{
  "n_head": 6,
  "n_kv_head": 6,
  "norm_eps": 1e-05,
  "tie_embeddings": "early",
  "init": "uniform",
  "init_std_up": 0.0235,
  "lr": 0.000837,
  "decay_shape": "linear",
  "dataset": "wikipedia_en"
}
Each number is 128 + 32 x the weight over its row's rms, rounded and kept within 0 to 255. Layers, rows and columns count from 0. Numbers have three digits each. The size before them is the row's rms in percent of the matrix's.

# layer 16 MLP up, 1920x384, rms 0.0544, rows 979-1119, columns 288-335
108:149108166103128111153096122151118085155142109086177144190101145176142172098143117116127108094143180101154042137091170102142114160053113150084131
096:107162186089117109117119158123115086102125134149155110099098099116166142135171122082112182110164141105146094111111130131151155134097128098129105
102:119136102085089109098189136131130149118137108125097133147157183174087115113135154141161153143102136131118148088154093131160123119133133081139150
092:180121162122133159101119130101109165119135166060146128142135152175098174168164076100107132038104166192089105136040148103161092179080141085143094
097:151122100127141094120216096162160121167157129157173150103102131118155183157106083134101197112097116118140133109086156137130132091105155108100176
102:126149153089133147214161125073120152120125142135182128101165069136123148107119166131126162074135140101154102156172122132127136108031135139151116
096:098130152079100128109166122148130100135154138076127056123058128118103150164160093117130139132145114107197034106127120058140130160103153140141098
102:121098121070119134112146203133134108151082133101112127148055097191111147150103104134209141121173114136109116103051139082115088190110205125130155
102:145175155179130139185169124125183132134132152117156150188123188082097195091183099110074126122140086172086121129168058081101130159130164137138103
105:140142117072107113083150137120150154143147095123111120157155147104098109123174131151133208164071161116127139125159038115094136150117094150147115
103:165124188058124157078160133142142106113136110134139133097148103152170139112132095087158207095122113124168063096105121090101120154105158110060084
089:162174139110198164165128134128110111132108115144179120124121122126123127148124146130200150162162124123098099140140136160092113149102167096152103
092:164120141083156141088128112149068165126093036133144148102134148131095145129203135113178086149139152181134119159101121135151156159119168127123122
103:127160089140118101105154108112173148172085093144151189125149132103122108124113128130132111158109116129102143146113085114113152134106099097089120
101:201185091121123118154090117067119132061100073091116127134159135114119167113092089158147125123093105133131149116120125160141116101134102149128171
107:106126090115139182153106148102143128124080142105089105124057104101140136160138102090111124110086101118113121132147114179123140081119202082115096
097:169185175112142146153122080148046091087085182160135165202144101083126139137150110111165092117068184132107136142114131132111113107103161123090109
104:153124066063167116175140159159101125145098128137154133095085113225120168198166113096121119098066098081135076104170169195129152139148109134102102
095:143178105099119141098177116126104082095105108113156215170128154097158140123131147114089118139136080178188168190049135129124188112159143136152146
103:114131190110129157167121130136139077136116142157146095108155140112083136162118174100110134126126131145111091113113101170065099161096150078114107
097:191134088131188111141147116089179077108164129119204181112133181124154121089185131101136196199088190103137130109129101139091125186211159140100138
103:105099087116070201124167121091119079093120086116160158186135121132136132115172122102109151093067118127118153089133150121156143135149148077169153
107:147129113123107151106160127147083134125146121075139145081045130122109110121172092158110094120130128150088115062154092159099117195112134124171142
097:100151089107148136136123161183134087137091101065133124125139072182122159171141188092184177112126156132087087137147086107111140141099103102103113
101:087117107133095161125153159161078046138142078134156116178128085141103145083142127106131136120145153136132124096123122217186116152111140151111103
109:114107130127154172197149204145078127094149070129103097151064096169131143103148140140199112095134137127096156178119138115130155160087081141162120
105:117181097146121130144128124107082124158142124116113110110098137102092084146099115130144212122112142082171118093155086150183172198098160083158092
094:132112103143101134198120173135112122159138055090145126185154109102097121074172133099147111134104104126106135170169097079124119140079151107118068
097:131206109130127133109160165095087145108080163060132116161213127130112084146160121125129134115141113128125153128093067078129178206122168054128135
092:171204138097201161071133091046107115128132163110097147156145120147112105089173123062159063139145175180150128156116157131122115163115195101091115
101:127105150096113146124183187163072088124101099092174132108138121151142114120093065133103146109110116118111051156168132150184125098113097096083159
108:160153102140100062098092170071096086114117141120148135171102161113125211143156094126145143133125163167078132130092127103135129143115132141113075
108:125180154138138121173203148132047137175170150113125097155143087147138158116118134153132195123075155083114069107092049177132210192087149113121123
093:078122100114089146167113142172148131151149127109138103132149116091133136113164143112139109133111133102144165207147156117132176161101182094168091
096:154140087140173190138141159046163135103134159078149088146043089144105122141163142087197146085121130131109150145172160173117162157126152136137137
100:186144123123111116124149152175178179159136188118139155092139132173174168131115135104102084127116124143102126110106126147101129097083134181222126
093:169071137142127149139186106087138092095164105114124102164126156090152098108140101098099140132126149149185092142109090154090188173135140099138126
105:149118087046150164175122115144143104162078152118101171116162125163105136111130163124139104128089229138140173121154091088173122118113119138093126
105:101154082137109106138131121121176132119076144128144169178106140196058183121112076107133174114108163144158153184126145115081107115123132193034160
099:144143104152118153159124113115152107115127113115116109144163127157101142112102179169160130108108091114138078154140121154061149132152184138166147
098:132170173104116095133135125096077085122150183101122074112108083108133168114129156117124110097150103115100114129113068080145159173108172145114093
095:106115135097102102136099103137097114074088146124154124104095128112100201079126118163150126120154154129146077086157100124102160112094091141141159
100:159072138103188137115170150140118102179163100127169117133115069139096195170196152112097061154051162116141092128108176137112143147110106132097115
111:135123107096154118153104155107156089135108174089093138139136159103119135074114117136097130166128121146139082146131087112129154139127144125156131
090:097150108133094108189102135170135131138142121129152133127181082128114161156118073094181095114101151116092082080156114105138129086151118122152127
094:134147149104086097151102161125171132138152128071169092145133124147082126154167105127094174160177144114056160168082079147182162096113175113154158
099:155106144109135078102080136138142126157127116091154169167164175117177153174136132134116097135126147172092098183141145110114163121117076119082070
101:159110142092130115152103161156089132132100158118179118130116089162071137133184194089133148086048108092136140094145121119104148098067152108119128
101:118123109133227119152101170106058075163129118115182158103150153160133145111174141165118136099109187142048153136109123137135099097094157107150138
105:122188132099142136092141104117181086098092090088147149120177116119117147133134118110113106133168125124072124125088046123099166073118159151136165
047:162151124060137148145158160071102115128140131117127148178098147145093118085132135121161125035088127114091154123187124104116115114076161128180126
104:153160186172169112139128103198141107112071056110148121133127111123079170147149142106152133136079178139086109176143155150142104077142119108140167
094:105151089138153116184162094075113133103142119022151130167147107113197145087152162167084151098135155138082061132150143141096127105070143139134103
097:111224173114097158061091186171167076131160182101111159128139137127119186063146089103110142132059157187120139160095112085110128127101074201115104
093:173137108144108132148143152115100086140134170143150110143151170107102165130142158096103172156107154089108180141105119113090121148133094149084167
107:135146159117184086145138132100120037133150103079121137154109134066102142086117161118106136146136128158060120067115050098128110106080107132115135
093:124146159105120162164112124063087134093136122137133157145133142139097164115184176112123140110068099068149168154168126101161126144148110167083132
094:172118137128148164126128146141104106087114114074108085176144127119078141121172208163050129185126133150132143157086163092057162172131098138138156
108:155125130072105182157177181109098122055145150142192179126177176154105102167110080092094131148063127088116135100108145168150160123117170098159083
093:128124140137144140100119226136120127136130128164149155206094165181131146171207134126125120155142112153173145106092120135150098212055198090175103
101:090202188103129101145137175120048106113099111110112180191180106093133136167115153116123173144091129191135072165129108099193115087123126129111114
090:156154117084125150154117131111163167066112140106130088169134143122137104116139134073163129136087174144064058126094111115121177193084195159103088
095:123115108043157138106141132065160097104120176095152118087082137122112170169138135109154209123156140126150123162099144148162159148122153132165118
109:144139183118189097134112124169135113148140141126166118120124155116117123127215109125169209062169117108116134153058133152138124114152152133132121
086:139142146093152159135120131142159144128135142096124108118093136153119108114177147082146138055122156157111161043091098106073115059129145099108156
092:146126142100105197193134105114119137118115168130124115103094145167060107138142175135126102130039166162096151168118078137108170101162158110141148
117:104095119111157105101158166140130126180154109087156102132118147120114129120119119124112098122165168093095124092076106147136189122143151162092108
096:132068179099084121164122133095186099166097115092111103132178136171135141153137170130177110086093122087092133118164101144149098147129090169132114
098:148153071117124139143177137187129164094048149143083105150122090137151115160200102053178160119125116149056112169127125123184116110123073078119157
088:138161098129120135147158098102096046115122102121134153093077131189121159151128105088177113073129164198088149142153140080162180129154090119084108
094:127146127083111208159154115140109158101099143096170116056082119107102159161175120141126127016135124175045099131080107138170119101120101160199108
106:183130139139085143165066130095120171161120182116092172191142166155180125190134070109142165129058134200157054154134140150170127172131177201098136
094:143102109143167158143163176137126117114174099121090160174091121183160155105147150094155137082095126099084139132116132122090104120139117125101093
112:140087111120138114156155138073135062116115150139120119119124102074147146098133122112114111124055150141076155147085102160167126143103134122124122
092:166107087076140111131129111094150097090145073180158181127134086140123158091119137159135155152071099080141080095116091170146156101072147187202156
091:116160099147202109106134167131170134115105132141141138146089140148106134080117213104112110113128161152130089089120145153079105098129132134097089
108:151152110121111140109148156096122090101139176113155120146082088129135134113123144056138117123140137155123171082162115123088106155141156077095111
102:116127122124161173149160153161075110059104166104159131150097129140137111121180143132177187155124130153173126115085127150170184191118128182111117
096:083096166119132106140074133157123160092124084149180111125149140150110154091140177079201130132131089105153143151134164140081121124059135100082123
104:130140093085186131194056167124091161153033188121199117081147149110104108079089179128100128093118116085187092147122110125164143145098174097126144
100:176147082118119132160123151141106100126128125078201146111168025094109126116151135088072112062120133099106111122149087137090133136117141108154129
111:190109135094143082199122162088128136142151124091079105136097144218166127115094177066138152053083148126115103104087059131057168106109188104159130
094:136090095020141118148154088106181143114175117093184112148098108120186163106138164091164115043158109148131130122204128100072092171105121133111128
091:136096110157126104114139203134086098078150147126115138248123140134112109140178126116147151121157132078144106201066160153197165143168107122195144
107:115099101083164115109124143125149113065151155115179139114155062116097119172115108106132150089128194103075147081154137102097131140085158112074082
099:152155147112104108158171183162115118169156107070203222127173141155132107093195093139153141137149144114132101129161123149130097114162075164140099
097:153133105079135118149073131142134127175068063130170091154120190168120103101159117109100114155148126152121127145131101083071152154112134153129132
095:162124114058137081112153092116145107089121147088126104059117100174110157120131085165121125132148134131120062125073122189198126155092116169105083
100:100133075151179162173119159130122163074088111057080160088141157143162134143094117194157129115096129080066064091128127086035150159138164151094107
095:149126140109151109186125178116117107069146167162092199175124066164165199160108163130103123130088158086099130171150123108091112139118144140132188
095:162138116148165118131103106143074108051111098167131120136130097098117151159100125190155136195098089123095087131163113124081140120150175188167158
106:098125124081124136166173149122099139083082112152156157109153160205132137123122102116094138071107149075143161124113118143107167127156144109123161
095:088141213135126164115171132143084148164165073194207117143120170063115117107067165112149135110148209147070113166096057107164136095077195071064074
102:201140175102088136061097108093124064101083178067124152122147130188108109146134142157119188117094084110130061140166111162105143150107141123073157
110:112161153097111149140112157121070103062128093143176124203148133161152121093123106123126145126061137182131121122170176129129192112089147135150155
095:202092134154053074095148140113100111090081126177167119168113106135087126118146170045092123101147193150114137135120130140118109150120094113101067
101:080108071104092136184162153097163112161067088124157094112081133109135127109133078086085161132113155161103089122073085118143139153128137142132120
096:117157207136161090185108112123116176147101129088130145134148119118156125208128108128144092140160105123168127113164127139084136141087143144149159
104:159151103065132161100140153124114154083141183119136151113145160170150158092112149093141103119165122117145113145133107163052108144116117149091133
109:129105097143118145124186186094148151132157124112185138133187108201113105125081149069174098082106194130133114165137088143172182111083142125117092
092:128136084102096118137122199171123125084150123108114157142138127136124131087201126167108103082124129143159095103043125193104088126107166127136127
103:140129126081156100224109152116076178153137107167173107209122084135082162115132072107105159115159157130106094075174050115023182123058195156089140
109:162167120099161109159088115102106135117120167073106141202104136119128137137128118093136190132116130150119118095155122202140113161141136101187141
108:136136161144109145105167127067110138118076157100130167096112113156118148108173066093100141156117122131132106102148101143065085153078102131093151
096:075138137197109160118082140139114116122121097112152129127151101096080160144142184092143124161075157136135120121143122165127139154135149104113081
097:201173122186106139144169133101112109127080107133139090150153130146143167100146142085135092163115129140083044088117126153102143098164121129122118
114:174117090130130169132155111095149129103094110143143143168130143120125129177078117096145119123125176081080123161155120129126184098117146121145112
096:071147159137117103119127141129128077144109125135111165133157149112118062122115108149122121120077111112165143125112109171141146133068112189142158
094:097176099108139163153171158141138054076148162101169149078113114170113167167102143090141144132096143076169137178123144132107129124129170183111123
092:090136148091119115155085172141081132096100081139128124170097102116187137168112131139139082171116116141127125169055094116168124171055111158141134
097:138116165127056163163183144116100145098123126083123124172103182129109117132107096151093159152070162122096066141130060155134189139108132181166137
104:101114183074143175117192166094120161118096070156117136134040136124111190129155094147110114128111165167140087158111096177190141127125135166061052
102:165133149096097202098126111116175107173156095121161140093140167151162186129183200115083077097115104164112123138135128111074152171062114137114098
101:152134132104104136208114149151146150141142155081113189112165159153158179196084157175127166096094165153127078112160114170127174092131174126141093
097:146071094108125135187165130154086176144166094122121170119100126159068189139157150094069114121099157105094116116094121093115134149122128142193126
096:066155155129132138147082150054082092157124123102146152191168101124071127122130131119147149027141139136115103106206094146119091158120119141151144
106:172151142085148118187172126132141132090116127151182169201099118135112153084106154122139094126137152179164131116126090159121135127075174096069106
101:167165147100127090138091161115130161079095114162108114085065156145136089130132067132090115091122124106112141117131123152077141096115140149134134
104:131099099077159065155154113142114094150056124120076135145086142169140174133139090138129170090147195131104111055158137129118122166079157144089146
110:129142067156116121128155159038142079159134076086112151091078085181076158156144123148129169082169098134091078166188101124124118130133133176153121
093:130113178117135079095098131084073180128163106096122129175175106133112129116166089161200170088125148093105060082127079151079166211094133090110084
098:141115135090088189234112196184096082114158100082154166155139196107152110092152115146156098108107140127098131095184128113153130125109095123142093
097:090186120107111103166170169127094126103127106119140087090171117135124173117188128156152140151103179137133134135155155125109083092105088193056111
093:149125104094140124173183214039127081169151138082156126150098122171091124071200084132153128086139149170105149105128104127162160175135187154125143
101:115122131062137144107154172134131152135167108119187098136164119159071111083146085095164155178110134107143102146113099158143180124051151148079122
104:162120134070181132116174175161149142180139134100114134165167175145154183117145128141096096103154139121078110174133101209090197127107115128145148
088:154190112114143124128124071082169156114078133084119136170164092152119124162177167140140132113076163123141092149154108125081106156092153152158138
095:111163097084098194208140187165120174117117151161152176133133132109126087177143119085137171145094157135116143166082099145150120135092144111166179
108:174165131114149123108123126146105177133172111122130091147112152114138210173163164102094167081127052158130087119124134122122152157152138151129154
105:158105075118121127156075131081161186086089180098124169190122160227152122094100081134148129111139114128132128172148068163080153093111159142176114
100:134133111143135093136180124111067062123133123123131136096116113132099076152141138142136163093148108147112090105152109125056198110138128158118107
109:150131157097150117110089201034182167123164174118137171158121138109141105169171085126136171121133171091121128077115112114070156107097164093113152
108:102155131120157100085094138163173088141098149087139104056114115172131181169127119133153155085117131188034143158120086180134116144089159184143113
100:114217124116146123092105135081118107076126155154150160115093142132113151097138153103100135177158131122163074142096124171146137195117180148120150
104:177090119085175131146169099120132077081143195150156163127042103180057123098115153147123120115119132164093113129131151136129136141105138096097137
090:138148119083146107074114120132145159144165112131116130132131171114115121100168140109140104098105191143151154082129064164075121110099141099099120
100:143139161103144109195091114101075088131141133117145176139115142129099161096183141091097136202136161091112080114137071130139172160134103165108198
102:162144167053110147159117156139115144120140183080147156104127135103156101148175164079167153080117151182094141178101078157144106142082173123122153
101:168170153128123120129161135118179116150134177142079162181144163172112133140148116093129137092117160096076128131096109086079119091121169132152148
115:123142054102125132092130145129083127088116125090167110152084159100160177124143128119167078158092125100099112129116091144112082171106151133129132
097:139173117088111092139158178170129152108135147116174109130109148166129172119115150095102102147119110182136160154121116143145194179123147130190125
# layer 16 MLP down (transposed), 1920x384, rms 0.0504, rows 979-1119, columns 288-335
108:130122118120104092131126092141088114156093147091198101146084143154047103139136162095115173110131143097139073067093138103188081149088120193091118
097:178072118128199140141118159166153037113167107078132092124080085128136171116096081120117142160122142152091110123155086172107072097099082152100172
100:111132129059157127198128169134081115119134047126114080121140105149088164069180201120127108058130142165104148109135162135193163082123146151146160
093:120105138032141114184137072064193124166109120141151100116155081132129086155112083179122128135069085133181116124127156131172119136157108097141139
095:158145114104076092100124164201213148049107126183142113106119123142130158077115127087131171173110116162094133152100051144134183144068067160053172
100:069046107174172128174115165116078125135112145166084142102149072112149118138106185137106111120103137085115090135204200129131102112091060124082088
098:129107114139080113110138139093123140143187140146049137149098116135136116106198125251093176173141155085150107118138136110155122029153072107100126
099:115122157183119142120142137151150135151057111154134168112096123139112146145062127181185100071175126094079131123130091091106111140120121082201129
100:102097143113105163154073106164137203178174064143127132062121087144138121127156147169072123103148134152129205142185079113161140112132080118148116
102:151165150125130117145090134160131143145149075082067096157083151193124141102118169170134147095133089134150193154138145104092171127152170157146161
103:167128148151102125154090146113130147126115120150118056124169102170139176145156091130148182166099121077121170139104094087130124184160150099078149
090:109162086149083156092061129146122113108170103165070081153147076080141161149083118143082128169132089155150211152148137159102098117201105146127152
096:124140162107088142165124109153112142109139135168124152078140127119152121137147154163129083177138093123140124179108102174133128141159142095116162
103:104197083110086124073088111076163124104106110175162168096149114084113107112111135142157098090158129161102135153079158040107109121101105140175135
101:148118085163130123109074146138122105130175124144129131139090121145201107125099128131134132103108101140111128149160168124170136068136038167134131
106:186119134121148185107061114121110151114094121147105082090095175076132128127147136072098151163101078132116157118112127157089166136144189136141141
096:150127145105190145090192125108166144116094144154120099163145166131125124106152137169127102137108152134149173128094137071092122104123132096092098
104:125095096075087138088106143141139156117142077168115123125097132152072130151092137126121133102086079132108093076128147151150132170130105154147140
099:176139110094170175136105093089117099191091090153061159143101140091118098098082107125100171151124089104185134130077145125118137100181124105145186
103:112111111129173068156107174141166112155109210110157126149138171122105120180111151131065146131139142077140118096112082124119110158119142152091173
099:186150182090174113151123146113148190151149090139112119103186109120146137086109116111139142105130108123161185129183092128103123130118091099124104
104:165113125083133163170152119183100158117122104072106090126080103132109101129098091170101141132126106116146061102152159139141195154179145120154133
102:123132167119114145099172083111115102133142076128143124159121113139156142145076159182136080199135072137109086167163166135088129185149111135159172
101:125117134117175162148165147183083175099172130124136166075190132149136139121138167141173112180129092112174135175182101109129098125081108141074179
102:071116145128183087082144137145150094083098079152127110075100103122112130063136124142115153145162123128125166096135123165134091119162094115145159
105:121086053177118138138132103158136185117090064168078098095112132106100145085127174090107125095103208149169193163114104101151123147152143126139135
105:129092085188106085111121103103090111104108109118117135124065144152127070130076095164173118132156130159093075114087128187155169109134119096172127
093:164078156168108127158076121148104118092118148154107160132120099076093128124085080177087069152143104134074116144142143074113148124059193092168159
098:087117076121154086170128146111138188139180124089161111121114136134086132155149155095121179133138109150072191159119142162171146058111149129134065
094:091198171114178160124148115142112137129137156145138147162105122112068075092119121201144216117138157038181108064098186125152187046124158090132083
104:161123183106128184191117159118125131147154097179212169098112109172163091097072090119081089126176109164223074123131168147128107158102092175122107
110:137080160173136086130109138089121122142159110145168158077097104089128099153125117126118112151186127179101142072120179105118081157124074101124085
101:156125123140097165104170161176085165069161116156147104147143154118148155139122180162144070179159078092179043107148135094141148065129149137155142
096:141044109076099105140101142140151140158126119166158178107159150157126125125119152101153177138092167147145149183159148092133141110083130146177137
097:118157116109097179164073161153143131119145161117096115118184153127134114105097135129172131105158093128143094123071148188126156107170121159090127
104:108151173138137137058161156080111134186140135189150153143103119119108163140130155116145147138127109126078132087165110093151104120105068203171135
097:072148142155115205100095157159123174165137151081115180130118141196131179110127162122122135120110160085157145177184147181124130075151156155120138
103:101000145129099135166138138144140104093101137148097127170127139158115109112122149118110126085084127146170128172164130125099050127057080170153126
104:138108144116124140121081185180137122182170114090111083135158189137180159104098109096108171143179175206151092216122117118065112192108124155056106
103:153072160152123103171154118190161144135114119107120116118078128163142080119129168141149090117060172139159163102117196089098128176164114121178143
098:132122157107120116146117101119128190135118134148078085099079110115127126137020138127206084167137144149139112119177126090199117112131149073175165
097:088118155102099162134102135124145105109097103172142195093195169166184083135151140185163086122096082086146102175147134161109087111129111173122136
102:142109140122142141141106132152140142140105121151139168123117093117100108133129138165137134131096144149094091155170125072103110086180111089094107
108:139068103145098139098163164109203065097103183083085106125142122090152111144117131173103168115111123166133118091171132098119093120107176121127111
091:103112130150117135103172170123097103145114140166119150132107112185140138104128120135112096132127127153129168142145155099113160149147113134135129
094:144120163116126081121120080129143105152142096147074142152130136163120113113143155150139156143167062129070119118186109121158077042141098083094113
099:194129154101134130096112120100137103130129118124104132202106149168141147122122119100053116121140103081120136114140122090092121119167114178142135
105:167159058141132151159183182138147134103195162184146123125092123105089154136108166130117154142099127178154112068096095100155130123106145126155133
103:117122172088112107119117089089104099097166096157149154111101116141113113170237139169128147121119148142057100143124121119106055129193142089151091
100:139117133150110145150141159130163103139134106100085079065133083117184169148120181139173165153168152160193115155112091095111137182192167079098102
042:131077123142095109118132119111127131146118161190124188173154123133106117132111104146095122144154105110139116081135150115139177152174165092097102
105:185156113129124197070137105135084172160121158123148139105134168081087159110169082101117124125102158136157108161108110155088105081145086122095126
095:149184117068151157116160080115137104084110187102096137151089135073117125102155136188114147106117172116119146131101094127118151109083138096105086
100:116131128123152127094108127096191109162112147168139143113125144136184145134100101145097194116090154164150118089124124085144098159130122204117122
095:180148127138148105154106106137115157067137135139122105103117197156188112096159070181161138148128088105127139163127139163085123146112135083098183
107:073155159166164138158135063139155100137115154124141178175104138102148059054113161175064166145148114094119119148101149103156120068085188077134134
097:147167147134149136163173129083078147082121133137165074151123126141092103086063169181155193120098127148163110101130098163143104150161139182152158
098:166124185176146176149077117180087130059184087178098140101126128121156133144190198104125120112078216116140126115113176081091160129160189129150120
106:107061168147138130106090154163130160122145167171102144143143096129218081155075105072077111108064186151094120114168131062144122106152137118053115
088:151130118182127105122116098163113160115113141103143145149134122115119117155157090144085158102100148140084139089154095131195069133159111075102134
100:118117151173136146103152117167122101096141132117080154025147133155145155176121129119131136110149131109116112094119068131123185117152145062149127
089:108059135133171173153160160083116126127151092120115092139106148086130117168093119143079147106115148063126104111121097178165136119151127121133146
097:064119112121107099076147135125112082099151145093129117108108136149210130115127129151161138149170170214090104139059128052110109134179187142105118
109:161160155107132104098114128168114132176174111149082192122162162133145171071144083121151167130111090150179166107070155137194161093179156094090114
087:135108098114140108084166112163176155177212089143121159149173131168162090189132133146076173177114168065150128104096130110071130131153100125140099
089:131105166128116131109105076101197179130129085127060091063104098148071103144129087100100152150132127142153105139144141106127163111204120117122077
109:149146107146172101117127140118080118124089110166142132104093068120120045098136079161103087088168122159068137152120191163128140055127184153072175
097:157110121189124117067165104176121107164146107097155169123059178161158119104140119162133114105149149140108158117141162083130135107092196147204128
101:172125069161108134107145048132131145144142147164045110110113078126071179136150117046123185142156088196150144112044109091112118073155051078118081
089:141155097127145037165150129131131078122118115100186074163109180151103190138113099157154164157147184090103135110185170171108160076140110113099148
098:132120116084200138102170152139210136134089077094116082139115105181149098105091123214093126056139157147170132090141101135126199126150135127095180
107:110155091141092120108152149099202172153178107162130150194133178133152118177106108114157127116093112157193098166134033127185169148145115162103151
094:121101172162110160140133196114137180144145100090139099106153110166101093166152138087189143147169112170081150153124118143145106147121155099101147
110:169111034142158117112138147159135131118107104169092089093117077102164120059151156111125110076155161097132119181141189090140160191171094126138139
095:169157104147150076166141088127157100151097081162100135085110111127171141131162112124111094160140139110101156133078127115095138161133173172134178
092:129150093160154133126127145165122125147110108139187164141108144094136088123075068139088128079081144103126098109184151144209154082122140088147134
104:187117133157118137116168112099093097186135182138164121116116087117119071131130154143074147148198187115138134140137160172125141144145163171098071
102:081164098101101156078142112152143085122154137100149155122154115092129160123118143156157117107143187163114186123130105129181157134101137145118118
097:129089173101037118124140083120100131099162076135119118129136090105176086111061175134125095174137117146140149103101122111068044150131063102076170
107:136101082150191139139137138076134155140142111111159105133108203099161081129153164075134131081147120122147145129134099169146119114112122196136132
100:201163109167131153113198150125113167100146172133117111161144129126165182147111168171108102085121141152134150112111075049109165139076159130116180
116:165122168101101059114184103118185136133168123125110143158136194189169133161128111104101090137077084127119111139094112118093133107120112117145098
095:134082114098113144145108131109162182134131146085109116117206121076151121102143153125114089101121125096230147152134118146096075126125142130159181
091:167100139177145117078183140132156125127130124130138163124114145105060169070073148161115096149129105136112132145130149116167084126080141175154142
103:088142132114138130111115083155179082101115206103152102121127131138104098106105149180154118113109075118116131093157111143204139050087130076066075
101:136094180156135109140147103074103123172143125086130121123100178153107074137159131095130114158067153139118156125162119160153140128082139162123154
099:144116171111139159111064121173125190164076122134136124116116155129089180152146167086107113106145169133112128148123146095110121193142129133131083
099:127104122113148160124168163113134146184102155179127164075178123153137159136156129109112157141183156151116064173100081127062106130102089102092111
099:144104093146113109124143130085139137082123092144075092154146149113152117159130086109114099160151110095092075073128132160115131125159142167126124
091:083170126126171095116129186105103118082146154142091127065127098091170150091115199091099097096138091169157110132142138142085121164079135180118122
097:085150089183114108106114138128059122133149090147112125134101160113125061170139119151113132176140102073120070115153157077124182016183164162122128
104:107126152077091124143146178183110129153138163106140141076074138148100151113095104134065063072031164123159238175104082104162161146157148106155164
095:086152115106140099153164096157101124109073162139120109060113107184187115159119105154099098124090146143197150150167131148115113106126144108179146
102:127125158131148111054079094128181125102157115150126183115092150132123105140094155143151134098136150154127084141077145135114175090094083146113096
101:106038177131159062141148093159159132124161095120179131085097071189173056136085150120151100165081130096066114112100207098118100124099150089154131
092:065086133120133123165108146150123117168159174133124101137115170077092130179070130173124092192150106125152114142078158114150142133112103118128130
103:025133168115115133111148145131156155157145112058163173105142155087136122082109103118082121098163137135081190159131115135170089149119134132129136
099:109151157127081146088151126087148091144176172100127113153235106164160105130178125085127109139129094047124120069132119136117118080146133163113117
104:093100147132078114078154186143131104121188113093162062143106100086064153124169082191125075083118097120136114088117166150085043130126153120031124
105:142124103098080171146172092150128132112124154166100195093169110118139103144202171136127097103167147098127159194137097133191134098127161103081154
093:083089120136109106115152148174119111124138137134128068148141120098098119188157081140152117119128120126120103171053151130158136057150156148123125
103:155074155156152165118144109113074136163158115203122151156128084192123142152093113154151193120119092113154144102186162095130124126194096152137137
105:133078159124182062130101142166137115160142132072080148078175076179114106082074123143123158097145108079075117090092142143156093158125148137168156
107:078119119148160142100166109175043121116110179124089171094139169179104115123162173119136123093127124175114161092108155169149171146126135118135144
098:059075171146098107116139071095159080124159115110121064123101115115074126118093147115151143153124123170110072185109068170114121092153164071140072
100:113106122121168135113149216097074096087124101149086113136058090069131135092144201107139139084156116078064110083083131109145139146143183106154126
117:187071128106106125084121096094175114129103118182138152170152137208070072157101118060098128068136158183086182149166100136145130150099127155118164
096:120077109156144144167124130096131093178128183148060152127126149167130137142086193186148090167166204078120108067204108178196158181181166211123190
098:127135158110135162120139073099154091106122171127068116104113141084118108145085078135151129084153166101152139151131137106135111148105155092133185
094:106079077162159137171131129161112077105122128177140116117059221117188143087142166132127132165111115175114070117114120123105148139117061133121103
104:144146081120153073161158088106142213072135123110099155068112123125174150131116091115051164111108144212171137114154092162076066072147109113120127
104:140124166117164144121099128181119177160102135118246141084133127079144075149140139096101131103162191131151100171086171159075131129105113099105083
104:110082091155139143078124160157141148160127140149120094155103129114184140154115118164130111110222130182115149143193124114152097124136115149103163
102:161096156166085144121137149124146132123120152118138122062140147193177103133111080128142169129122121140144042097136132119123138104154123120123135
100:146079075183088148114129115159140127111128122107137100110142110138066154155122105122068130097089141140103121058141123145143090128154140147219106
098:104112170163114135091138124130129086135067107109135143113124129144117144113114105164078116136129085113157083089134168136111106142157154125119089
105:118164176104113113138109041134104123137111127113180178138165109129165179119111114189143108135114127111095130186194138130141159107141172076070044
102:138140170138149103123134188128128177165151134071164118081077149164145133143095123145104112058150128141186170141132136121155143175147112132153134
101:100107091112176091136181115093197118093090096165175129137096089144119099162147206102128128145149128088105151133127152141113148189104094114126156
111:173110081178139102174125150153105123105155131075158169186130126097132092133113104145130091100125142104111105131151111139104127146138133107117108
093:150147131096099165176081163126067176141169099115124081167184119218193148132062112171136128080088125118148137130115052121145124176115151142066115
098:135167116167090141153087168090142135126054112111089100179102174184111038114127114100174174131115153095129192171111104123131108122124103100151149
099:128149144114162141077165166120109133165119128130152097114133137121160167071119125086140090153107100126149120119123122095132125075153148140142095
089:099136109128151111130113077136091069128104184174159155208137149091172168116172180112088147159148144087058116129147169117111146125117104132083126
102:100133139134115102130112057127099153112125106122090139151091071132121065107122154130139156162152077159138118125183104152140177150061133118100098
106:106150132134124142199091140145111130171144109129119097165114166154198132173171100128146141151105114141138122087156100151126122128116149167133152
090:137155095100133198192130126107168186107106139075157118071132086160099149205146119090175163105119089094136132108080145104130184078126154162148104
099:065119120092114056118135153105118121123130107106158093103107163065184121141131098074163146163161134075164157129145162136132074181113186175099100
108:083125155136184167093053108149142111163166119136188118095129087154142113127136128159136136146182141114119186159101127139152126092123107137130151
105:116097067183082134142130125169137091130149126133137154178106138111154084128098085140111099134169108136121132171114080145110184139123171130117122
096:086112093127175133149168071123118099075120087133140109205120159157104129204125101098102169154165137163123093093181140114028162126163151181142110
105:145103160149127147123125155109114146098134170100037042091117172131137110143081102107139198120133092141165102163149157099129117187215147140151132
107:090205070096136075127140114140107108179119090114191145120088142132161171208071128110049138093116096208153178181154112107148118108104143181132129
100:143136123131118150101113164112047080093113138081141069169087139144151113134136182110124134115124140099126131118139131097148122155142162152104123
103:177046103165123133130132128179141105094123128101172135120106107131086119114073096098165117115114074143134112163116107122100109134149162156120128
095:211189150103125115113099133098120132177146096147155147155118147118082078136116139142104137122124146171141156076045112065137158136085130108109149
102:148129178153134135157177152067104107093175084138103092111135119078097158147114153140113112151169188112137083132100108124116121095138170117091169
101:164129134074052117116083166164141121105078170125082133115169161108108089129129115137144149124110108094100094153146180080127082174123133120158135
101:123146155118122113133168154154121137111129134137107137087099169060129163131166099043126085168183135133171142125148117144167094168139112103186092
111:120117059132097142121145081094038152115084133094138077138077090159100119172114139165150140138102140133086178095106099093101093100079138136157130
096:049118108123079134122111104153185099140151127108117150127178072118118168176089103121076110126204111134118149124177189142096111209121125132128135